Weights of a small GPT-style language model, trained from scratch on English Wikipedia.
Size: 16 layers, width 192, 3 heads of 64, vocabulary 4096, 8.66M parameters.
Architecture: LayerNorm before each block, no biases in attention or MLP, untied embeddings, attention and MLP in parallel.
Each number is 500 + 40 x the weight over the matrix's rms, rounded and kept within 0 to 999. Layers, rows and columns count from 0. Numbers have three digits each.

# layer 2 MLP down (transposed), 768x192, rms 0.0403, rows 377-426, columns 0-63
560527536524525439397503391514614496456463505421582541644560450529550515504512467456476480622392503576534512492417527481527470456507529471536522526515559497551495468556612600322666478478489574
500473498519486531513502549457533516458490562426527520556470504486556537500556512476505544573434477524449512425427513432492485540563499487464465494507531520505489526506418476545561563461510537
501555529510583520473408406527528487507455452582565446592566556485528500529518438468472491578452517402419477479578550547540512548507426479448392443461460530415444500607541578435461477476546506
509537512475466518536588530519487484509430510583478543553471489470459529539496442532569520481536455553531460459493537513478503458500516548508527481423504498492484498513445530516530463451516471
490512579493467481466450513437527417501471536382494547520627488448541514514522503517426512521574456542529485506492484535574508485502443502519487495563534487517402483492467511403563449509463591
529533537541460516559496604480452455435550457453570573573425467579592520626421533528451541459563460592549523447511507588469553510540497487574485475481499521462439415453570455510628574432483561
541494474530524507487540444524533502546530522453500471508466529528491497524463487506528492502463492517467511453480505554539512468540494510517476500439440501479502526517485558523474527560527470
545579434439532431528512516464495578462510393517614537536478467502516507427528452465439503483530497501549507478549464605495537487498501481423488539480534516389481518572726491558384476451495496
501485506455515486487604454413502465475539466508479578537441470491424543557580529472505499476602429499519476428514392456484534552583464477532495498536466533466600452588605491546505586422571466
593498505556446507511447347446474510469446661405458508547410482450473579474539524492514554420350593483447513393442506461475517445578510550577493473420419452525553495534516478511546525469526594
503502528473519495530485509531581433516487497471474484459473518557465477485487495501495494507539513501548479424466517556429462525479523530509532482523501394481462523584478464503481447496550448
474563535521506511454494492504480430420368542544468509534490481505581490528531461402520527455489451516512522528476482508547463479520486569474475481499476543517488458609488578490506488407498599
499501503509512507501494494500504506505500496507499504506504498508489493489505499503500505494501503502489491506498500512506487502507495500498499509500511496493508492499493492491503492499499494
501497495499502505498504498495498499500499503502500502500505501499502501506504501505495504498500502504502501501497500499502503502498498499504494500506498498499502495504504501498500502497498502
496497497499499497494502502502499500499498496499501501495502501500501499504499503500499502499500498498500500502496499504500501500499502499499500500498500498502499500497497497497500500502500498
623541504508536527408534566473435477571540477502511496533529444437467511581516496483597472554451535552442482557437500444571477441566531515481545515509485490495425458462641505455574497462464537
544470449482456513522450676536389277439415385531470431474429526588596454464427454499573451437566551493519462487554479528447445612562571574544462506531550357386288608562488514497412540505544382
499500500504504498500498504500501502501497505502501500499502502498501498500498499500504502499500500502498497503503503504499500498499501499504504499496503496501501497498497505499499498500499496
546550594512443493473486440516413541520463517552549464515485488522552488526426515515510481482556422546465487572503428434464435537532560485545462500464516478471589590585621489545547500503510504
499475557436542510508433505593536529512506570432517542535432530584566531454452514508477536539620441504549511470470496565485422537527448498507522517423531467486500515565516500460558557467545497
470434489484479513512505540493398458516466457455569542455493506558566446442560517501447470549494474524539536535501559391460491517573537406473476505483440371457442506537482510424563480454562508
496513510500510501492475491520525479491505493504506490491558507508484512464528513521565523485536509478504496536489474499461475518521474509476474519520541535523452498461550500491492474496515505
499502500502504499499500505497498500495500502502502500502505504501499500503503499502503498501496502506497500502501500500500498504502499502502503502499502497502505498496498503502498496496501501
520485478511492495506532489495490507489500522495488488538504492532485509508512509531508516504482478519497529451470454486510513519486477524519531494492512433486531528514502506545502533473478500
504511502511441516517555523481533514511464549562547488515502513468481511446465494491519497535487512509504478461484538515482509488532482512528511509496455482525476492482456544447467486476571532
522509533468400560483415469503534514528460556456595480520450533526511496497560407501441503535446531452503526521492543487499507587497491431511534502618508571461532527450540524475493485466540524
497497502500502497496498500499501499501497500495498497499501497496498498496495497496500503499497496497495500498500502503498500496497500497501503497497501497502496497495498501495499498500498499
522532537480568553436470363409480476482509518573464559474435416458575556504508513442534516451516448530464474519643559459455504559510518554474486483415519510558432380435399497455622505512524572
498500492452478562467466377492495536455531430540528374533524504442639475545417480449566472544437641498542500486527491608526481591458486414513387629388422510533556464417517458483428487451552526
499503503498502502500497508498503500498500501502502501500502503502497502498506499499504497501497501506500498502501497498502497498503498499503499503498504503499503500499500501504499497499500499
520515549499460546493517417426502539533557583511485550571537484461459502506459506479461512507459586496491533526390561536548446508500539497527496482483476507505387464457384508498551471494471539
596432456459494594437484499436548397522586521519425399488587563447522519470492436502602486592533487409317400432620492427551375379537408604411495520415470501456503429512303562357655459478515526
448454512474591556528489450448478516591456501597510474494472505450458490483512453532453476510631487505464528653443575478452473492489511536506526442452440383572407558411314585530461410510459599
555461550445571490403522501443590461540524466361508563593437516488570570521513483504438573484344496408567453524401501480609552486495439528509495544404607451415486505532634526532578484452436590
460428548513448475479478490548494422427447408492506604535417554460495515539518488528610547482506532435501511465522524533474501455476446435517427513434472506549550451577630483582540484480527543
531573530424424457474529465443415406509542507418496582492506533525572521489521573474535440530336376494455396534663430507639541565503461647535392449544426433470434471527329614555626555540439499
488590475443492522512495360475570587377520443667505336409564591491524451623508543623559356516583522336387536375566583520514424458342558485482344474362464271544438394477621474453464507595553486
485507497529527499501503523488467537487483482515524516513501500520525482466503503492485501470500449498526498527500483499493503543480522491506481485526515501515499475517499489516512513466518507
515493602488472505493540440514477526469488476580563427541437506536521555504448454550472532443572534538461489473503547512455534501544488440552529500487521543520389412425517473554557547449488528
499501502501504502501498504501502500502503502500504500500504502500501504496503499500502500500499496499500500501498508503500503498500502499499500499497502500502503499500505502500503501502500503
544469525507479488489527498494508510455486544439514479542521476458551504513546480493497494497437509499483521449455526513516498479530476547482495528463481488524558526505483527491441493514512506
509489483488493478516501473492466461489554483489518525533536494480515484525461480484519482496493493498492496524509489506537512480489482529508498475505475490503541518529478479527519488528504496
503489497468487523507478477495508515499550508487521496563516469543512500490535483462478502506502477506497517502455507511503479505510475494504524507471513521495466531510516533456490513497432485
500504500499495501504499500500499503497499500502501501499500499500499497499500500500501496498504504501500500498501500495499501498502499498495496502498501498500500499500501497503499498498497500
509503542502469533506527463519527470521486520480516533515519500485494487462490538520497495497472503486484511477546503505486524514522479510522482496485454446543521495513476503504462477481493523
500501500498498502501497496497498499497500502503501501501499499500500499500501497501496499500500502501498498496498498496498498502504494499499497501499499500500500499501501499502497500495501501
493433494527465557500550474519458474495530532465541550513443435449514535416566439532583535517587499443549442525516551328480558458501544464472568525404432434424442438533374544524625477464550544
495446538501518518495475447477500545523487530438513522503491516541468516467548462503482499469458489534506507540452510527527433498474536484500513488491502537536467482462509481483561539481430486
501497497498502502496502499496495497501499500498496501498500499499502501501501500498497503500500501495499501499494501498499504499497499500507498496502497501500499493503501499505497499497500502
490518509504484485490502515484517474487482504510499508489470496490485505497477503503536506501469477483518488494467494472488506501510492526496502520497495481489533546552508514501512526483514492
# layer 2 MLP up, 768x192, rms 0.0487, rows 378-427, columns 0-63
480529513484549453472504473539464466537493451568470459481513497487449467471452492514490444412542515482550484565503509550500515476449501493502560514480503489493513475475560510469413432538481474
422389535399432485499557554547510456473576504556438568622453482582533548400490581539596461356544523554549494546364412446428511435490581492465534484394504486435557450425457398607479479531463447
436446465532562472450384490486523491490574474412508443494497517506540470444514554468445479503494556438439526536481420475507463535508464433475467521604487508520524536482543471489462553562479503
504513412515572519510560483558485594522541475600485445515343486544479528473479493475573497474478562459454542477496501447418487506516555482484498514457477525499557547488535503596438529482520426
446500440472592451448533446508555510533448507527420468486501520416439495381545464484543437543474527402475480533487511419504433480453541495424541537550536539546542568522459523510360469577534403
432518551471480476525458532478448498443432489538507529506534467455498507456547491517461511504529509471523483553495489430422488539454521482456539525578566503560513482483518430474506478424468522
454428541537454571495531519520513428530491583480390450500507518488468510531455531544571462509489531513465507545408551403509472508497502525578527429512500516630546499428390508452588501569503514
474465477544503515511388545558518529512471518477492438514531530503559471431425444530469539526471570519453506579470630555483463457423521482453547490490554445510458579405463514459502423580412529
381509496475579508497552630541543458497548394580515486524543486524537462517455447508510478582593439507551435600513515503501480519445532424426508558617612532481471517489492510554470512520490417
465494466524508520445549469488422578506513508518528513527516463434528535502528506497510502485482502479445539546512492441596512450543447474487467546449488612536535504415522515504490556519424562
518444427469502485523492492487515534580633461434530495489506530474448518445496512593503479545518560463500443488487532510456498533429515438515534548500566493455525561412513436529500544578494430
492496506470482493494509500506498506503491490484504496511485512496507517509493493499514491515498503500515521498506491467496505503497503495500512488504478497535493518505501504518505514516502506
500498501500497496498497497503500502496503497501498500501499492496501493495500494492498498504499495503497504496498494496495496501494501499485507498499504500500503497496496496500499497501493492
503497502499501503504496500499502502501497500497502499500503500501499501497498501499500501500501503497500504500500499502496496502504495503503497499501500501497498500501500502500502501499501498
359465474500477497657448461516563503454447498476484486555454573549528523429452480527416526433545465430530525472497467531422500563369466471500467505540535478473554575516386521530451476567532461
459539559515544496478556353489618716544600573479520561492510467427429546522568536495466530562467472479513553515521506472545536387416420428427497466447416611609621399425507480509525481520459578
497497502493499497502496497496502495500498492493500497500500497500497500499497501501497500496497499495496505501496497496497501500501495500498495497503493501496498502501502494502501504497497500
428435403533581500536533559472580431506547488432422514512492497486460518456566447471460517543479578460516528454495568561548493489474423489459567502550535512529452476378411527473431523492481485
507556462557468462475572477423454461507510468571454440507544438400448473531555452490527438453445560493444455529512511408516547466470571477479491502579476533530515524440506517549444439511435509
536570489551531453535510468477624519503567518532417466556524487452444533533432469482524517451511588459453417466454417601563483457386465598515557485505541631532563510457482477554423526550417492
490479486482498512500534503460483544509505490499470487523419479483512501548481490452437487531476510526476495449499540477547508459469538481528559474487460459456544498507474481516511533494489501
502494506497499502501499499498500502501502500496502496499499498501502499500502503505496506492499496500497508498491499499503503500499508498498500494505504500502499506504504497500508506501496501
477519523480504502494470510508505476502489494505521523483491502439526487478492476451479490487517523484496440564509589523496474473533538480498438531508479572512475491476495510471493468549544513
482476490487590477488455468539487469486542444461451501497497485507506497564559498524483509440518498494478521544476460473507481506467542483447473461529578537471533532520535432568502532530429454
465483462545608433521596503517482459480545460540409526494553432482496500496457611500545498471558502567490479488486442501507471428530543547474463496374526467580510513538486482543472516535446466
499502500501502500503502500500502501497501502499504494498500501501499503503502505502501496500502503501500495499496502502500500499508498502503492505504497503498500503501501499500500501501499502
536447398528466489525518588589525448497524515449505453493540597521450450490475480574480464561493566493518515511464481523518461401485501404501524555567478533440505646533569466554362518496472419
463489483585547474549546560505539379483458559491470579526458491526421472450610510582437513438577435483505441524451517442506484363492539551450628384579561512511470515568475541510541554538495504
493497503502503495495509498501503498502501499500497496501495503498504500499499498509494505493501500496494503501498499501504506504499507491503505491505501497503499503499504492502502502501501504
475480434505557446499506530596483444459432431507512457498461511531546522510555491536527479501536431499497455447540437452453529470493460493457485545533544513492592552557577500512455546500548488
412575507514537488568501514565464503471424443472610564559407444534482523526502529503391477442500444576614624585446491536490627563507598412551466477567532463476467545490621437579355565541517421
577499494535428479490537502525540475448580522408474513536503496591532507480504540483529530455436548486522406375544382496564492488485476463504450529531559575395566447555589392491531610473544422
413486449580466516589454513581439504436455521620512436538524457506450463427506555482588433523609475587420611471519508529409412493538580438474520382589391535574512541461401502492430511526569437
517568435501588504519534497456525547561556574503480437511565430527505520432491501439403446534508471561489475536430470474541481539537584548432588506520532516422498544436427515413418534520457471
469413420586612506570475531547610526447517469558501427529469504486465495457507417523474513466589583455537608476398552504405453438498566380474651567493575574487515545459612428437414494536510480
471408492557572481545505578562453371577454506429455583581427501510499544407522501446475583508458517611590406572463414464457540526605495480504676540592551652467550583524442554533500495443460467
500498480450461487481494469504548431523534507470453447484489505460492516528471470501502496542502550500459491465483521506513478449506461503489543520466497491450523544478483515486488485556486474
486518377497572486541461549493526460523507500421452546495562486464486434485522502468514454575470472458510536532462490490505441494443544532420455503528506471499580590563483502478440464559523445
498501497494499495498499498499502500496498499497499493498498498498498496500500502509494495495502498497495498494500491499499498503503501497499499506502495499495496496498499499497496494500501498
435520504495535504513491515502510459552494470580494519513452526526456523489461518498499541506561493503513484561494457479447509506477546443499503478522527519464449484491533476534523517488490516
473514528513541522477496515492547546487437527501486467507485519521482536445560532516464541521506520495495530474476513486446473513521535453480519529481536521498463502451528532469464506490474493
490526513558512464469508532514464479505402489530467488459456576422477535515480544571516505508517536488517459483518491483481539489478535496507449528560509489519548449491495466563516498487632508
497494498495497494497498500498498494499494495501497500500498497496498499496499496496494499502496495498498494497498496497503498499492498499498501493496497498497500494498499493498498500497502501
467499441503555456490502516477476562475523481513492479508481470511512513544534453481498504484530514545506527524438518483514468477475560476456517498517551557443494529481534481516516532535497486
496501501505499496498506501500500498502500498503499502498496499498502500503503500498500502501499497502499501501501501498505504499494506500497500495501501498505503500502502497501499500502503501
477576487455554466522432538466496458514485439535422429546549583563519495513474549456421468481468497587441522471473447647535455532481495559517429457602600543568540547480564419513398526519454480
485571435508475494511524536532499433469518458584492498523520479449541487535440530492500483549534518474481493460506467469476554502542449516495486525531513437460553508547494539530445468514580531
495501497504508499500498502502498496493500498502495497501495498495499488493502501510494497487502496497500506498497494501496497500495499491489502507504505500497502501495499498503498494498498492
509454472493538504502470482514491519520522491479486490527532513509513499480537485503442492486525537516467544510518499527529498500471508478501505462486505528519486442432479487497488471547464528
463447609471527540468490554532465342501551485525545381498491535469546501589389525469486494536541534521434603504481486499529421417449427547486433461528537555396464545608592473596619547405534579